From a checkpoint of a small transformer trained on Wikipedia: 10 layers, attention and MLP in parallel.
Each number is 500 + 25 x the weight over its row's rms, rounded and kept within 0 to 999. Layers, rows and columns count from 0. Numbers have three digits each. The size before them is the row's rms in percent of the matrix's.

# layer 6 MLP up, 3072x768, rms 0.053, rows 2652-2673, columns 256-383
100:485483486546492512518480429456501513515497519467506509477461536504523500496517500525540492512483532513506495537488494486443519486468509520505517484504451518521529492481501537518515561506512529514522504525461528533516520490471501508529471465424549521466484521461486474492474458509512499517520497479492464519466505519509509461512439482481486501493502520478452486496540497528494555494516
098:517479513504489442513482488522520494537516496516548487471497524519518484493435502513555517492495483541497501448519488477493482448519535495519495500527473526469464557483481515478521505503512498492517465488471489523492464457459496481517516524513505484509521511526512478499534527486514544519469526448484515496502487542511517499499490527504478467476530510479525525524477499496487503481483
098:489509526532478465505445486481498510450531539489518471489510512523510526548522471544525521531536489487534467531483515465499471466510452486522495481516541494505526499535470567483500529499441511451463553498519506492521481511481518490462446499497497570482516499502489542499520524507525528489564529482434548514540524500499500487498503539503529497472519520486525515515519507478504520495521
100:535498485498513490493537471517517494550519519447504504514444504508504482490530479520511491489491498473517510546467512506482498508485526481484497498520528495535541521503542485477519503534495482527494458490507493499489525497486493546461546471503505505501467499512540447467524473526471477470485547511449553521468466487479525492485511536520489489531545524482505493487483516490548505510524
106:526509536470490536499452483521435533510501461447537492471481467498501473513491503498458554499495537500495514486493522496517436522491487469505520457451496506508522511483530518489533501461511553451486521507471495454526551478465491477486491526511475541464521512511520492537513480498491508482481499506539526491507522493514484522497475506510543538521542487464486532467507495502482506477506
098:479514503443534461484501458478484458530509498503502518475522523503541509493562513482490497467470478522491510471514497484474496509501470544490522503524468475530508489545525519496516529515511513494477522457505497521523479535529511500498527498484527494468504490487497454503461464479515482450521571521488479516527508455508490518507514484492498515457489515510531533488525509516481492524526
093:518475524514551508499496524570562479493490529475479447498477539488522505528468515512471493540530499491501541500526481556507486532530483518486490471501533493513512507475524540527492501454458498478498509500536501535473467497508459522474558469502517467485487495487495503537503456519507528466489518492531489566511502497477504520491515499511461490457452480500502521498463527478468480542515
102:526496456516499521526561506485502503485517491514454501511467511522471481518543470483491514495525500532528483504510499479519511517522473498502518556503475484516506524503480457501501517473460546490513486469556485528500506479513502482464558511508499517472512505487527482493476406509505548456490513506516515472504510490457486494491476499490544460499443509484522472503509482495490473509507
099:507488523520499531521490482433526530540504502517476492498485467529503537520517488452510471526517465514508523505465542498538475525494490484515502522515513505495472512471464517515486483507530492499501511565475531485551501505554474518519505565534450519477515488495451486548531544488501488473514457495488530538512452530480476501460461492492530473523491462492509531500467496503495473483491
094:501518516510524480523490528525535526547494487456527496504508524501506502483484507507482501469551535466474487539514488466424514490493535468521501518515477490522539497501521515516531467465517493526499512523455490491497499539547500490486487523506493513494455452479494558537521481479510465484551490534528531483486462490489498503558491511506474548479492477479480542512488548501490527533542
097:508505499513537491502538503526521497535533486490509482489494516530503444513509463463499517514465477511536547495502514484490514475542548502467501458493558496497526451501484466503449519471536435545519489550533496484475500514526556552499479481509498521532497497520512500500526511483514529443503499494456491467505515497499521506488505533477561552529519515522490470534540509511506547485549
104:535482523524466495498498474534515503486486553511517515551558519523474486519524514469489487537477539569501516525480523511482472486518547471500508497494507458507476462482467488513519458494491512509510540520498464493551463464489496504495526490522485513481464515472499520532455528486512489501476466523492496500543523480548501488516504510503449522525524494565521478475468522475532531501495
101:514481481521478486513495561471478483462465480547530530484564528467554508455447489475520525484504484528492514472471491500524523523496544503463501515504467472490499516489540493510514466469516502518506499524522524521549515507488497477497492470509454562541485533509472552500464533475543493508511500486477517543446495483498515490505494533509521474479491538489512503473521475486481520460482
101:561506530443499501499518518462529513459498490506481497516490532486508528518489500529488536472495527536499530481493548492454503510465488512516501482499461484526525590537487464501475480511539475500470512489536502492461452494481515486535488486507517488522538511499523512468488497478493522526515529448504518517483507495520469500474453488482494480466497509467509491510507519528501525478520
102:491534496478502499509486524480491474488506483523496464499521502508458519503472486516529490491512548522485503544465508505524495494505492495533499481477509505537494530493475476516478481482550481473512520482475500468485464461464500477521523476498467469481492486463512452478476501494504527483495463455512541528513447465516537512475481487469482487488506508532517530520493468489537506468535
098:508479491511494466533478509515510537547518487486517462521484469507475475484494461523483524501516470535520499498467443528473503524513485534517504507516471474483534506507491487456505516497513489487523499519467504494517495500539488473499541489470476513492484483500499541454491509499508516526500511503508524497515512514543499447512494499482474492512535506500505467467480485469493491483478
090:517513477490474594531496446502477467532467504493520473533463522503498485497507494482440463474487506486522486477542504513494501495504511541483447483469479514524453512471531504496491477466459491486512497495467508480501441532499534550495444442504525507488472530506473519508540522512490468479526497484525468508522492485509460484551506485572505479491511492514528492476511491522529528498512
096:475475468515500513492504474472547518466489497499525491475487500499492505489495535542481468468479529542493471497485503516458497569533480522493485453465540526461518501520460514475559484486523544480495481483491543483490495495504543519517500532469509508499515465478529517509516499507535494475501529508503544502505511487506534472526504473469509480503503458493528492521464529492531514530530
096:459445511482505494515477554511477530522529500513497485516518521518487473503535496477520500492492466471501492494480537444483488517501506504522473517522504498516518573510518522515523497484481497477522507474518506510448460486533529541467509485479495532446472523482555476495445507498443484523523464469523467500512495487540539503503466492486457521531520539474484521557498471491496509541537
091:474502480457449498524513539440468510483558490484491516478500513445517493511504487489503482483496526443537487527476470512444476475494517454461462533496501508499496475493495474529469476531519491502517511535515482460487572506492489538487490497488523494459546495470495470513450491473523501490543483531550507536492456493491517497486472518527529501474502490489526507491439480530491488521508
107:522505472529517530479539504513506537501545496472528532508500512497500534515519537487505449489508445519568520468512521471476451483498506507497495477488494528479534493499476521492502523508500472483503524524489511483500558511501483505460532484480481472484504454495504519536511572527485521464511526481484498496503501458469520514477512516489524542493475514495508512486492455498529498502473
098:535508508507505506480478485506516516470479502539513497512474491540493521441557503510492479490503510475501520521477495498451538539484546453520489483498495514472499548527473520471450471556497548541488503533485485517537530498518520504510509530449508522476490501480499496461537499494497506522484514452530531536526498519497492510499499494507486536521522517478472530520504470450499508500514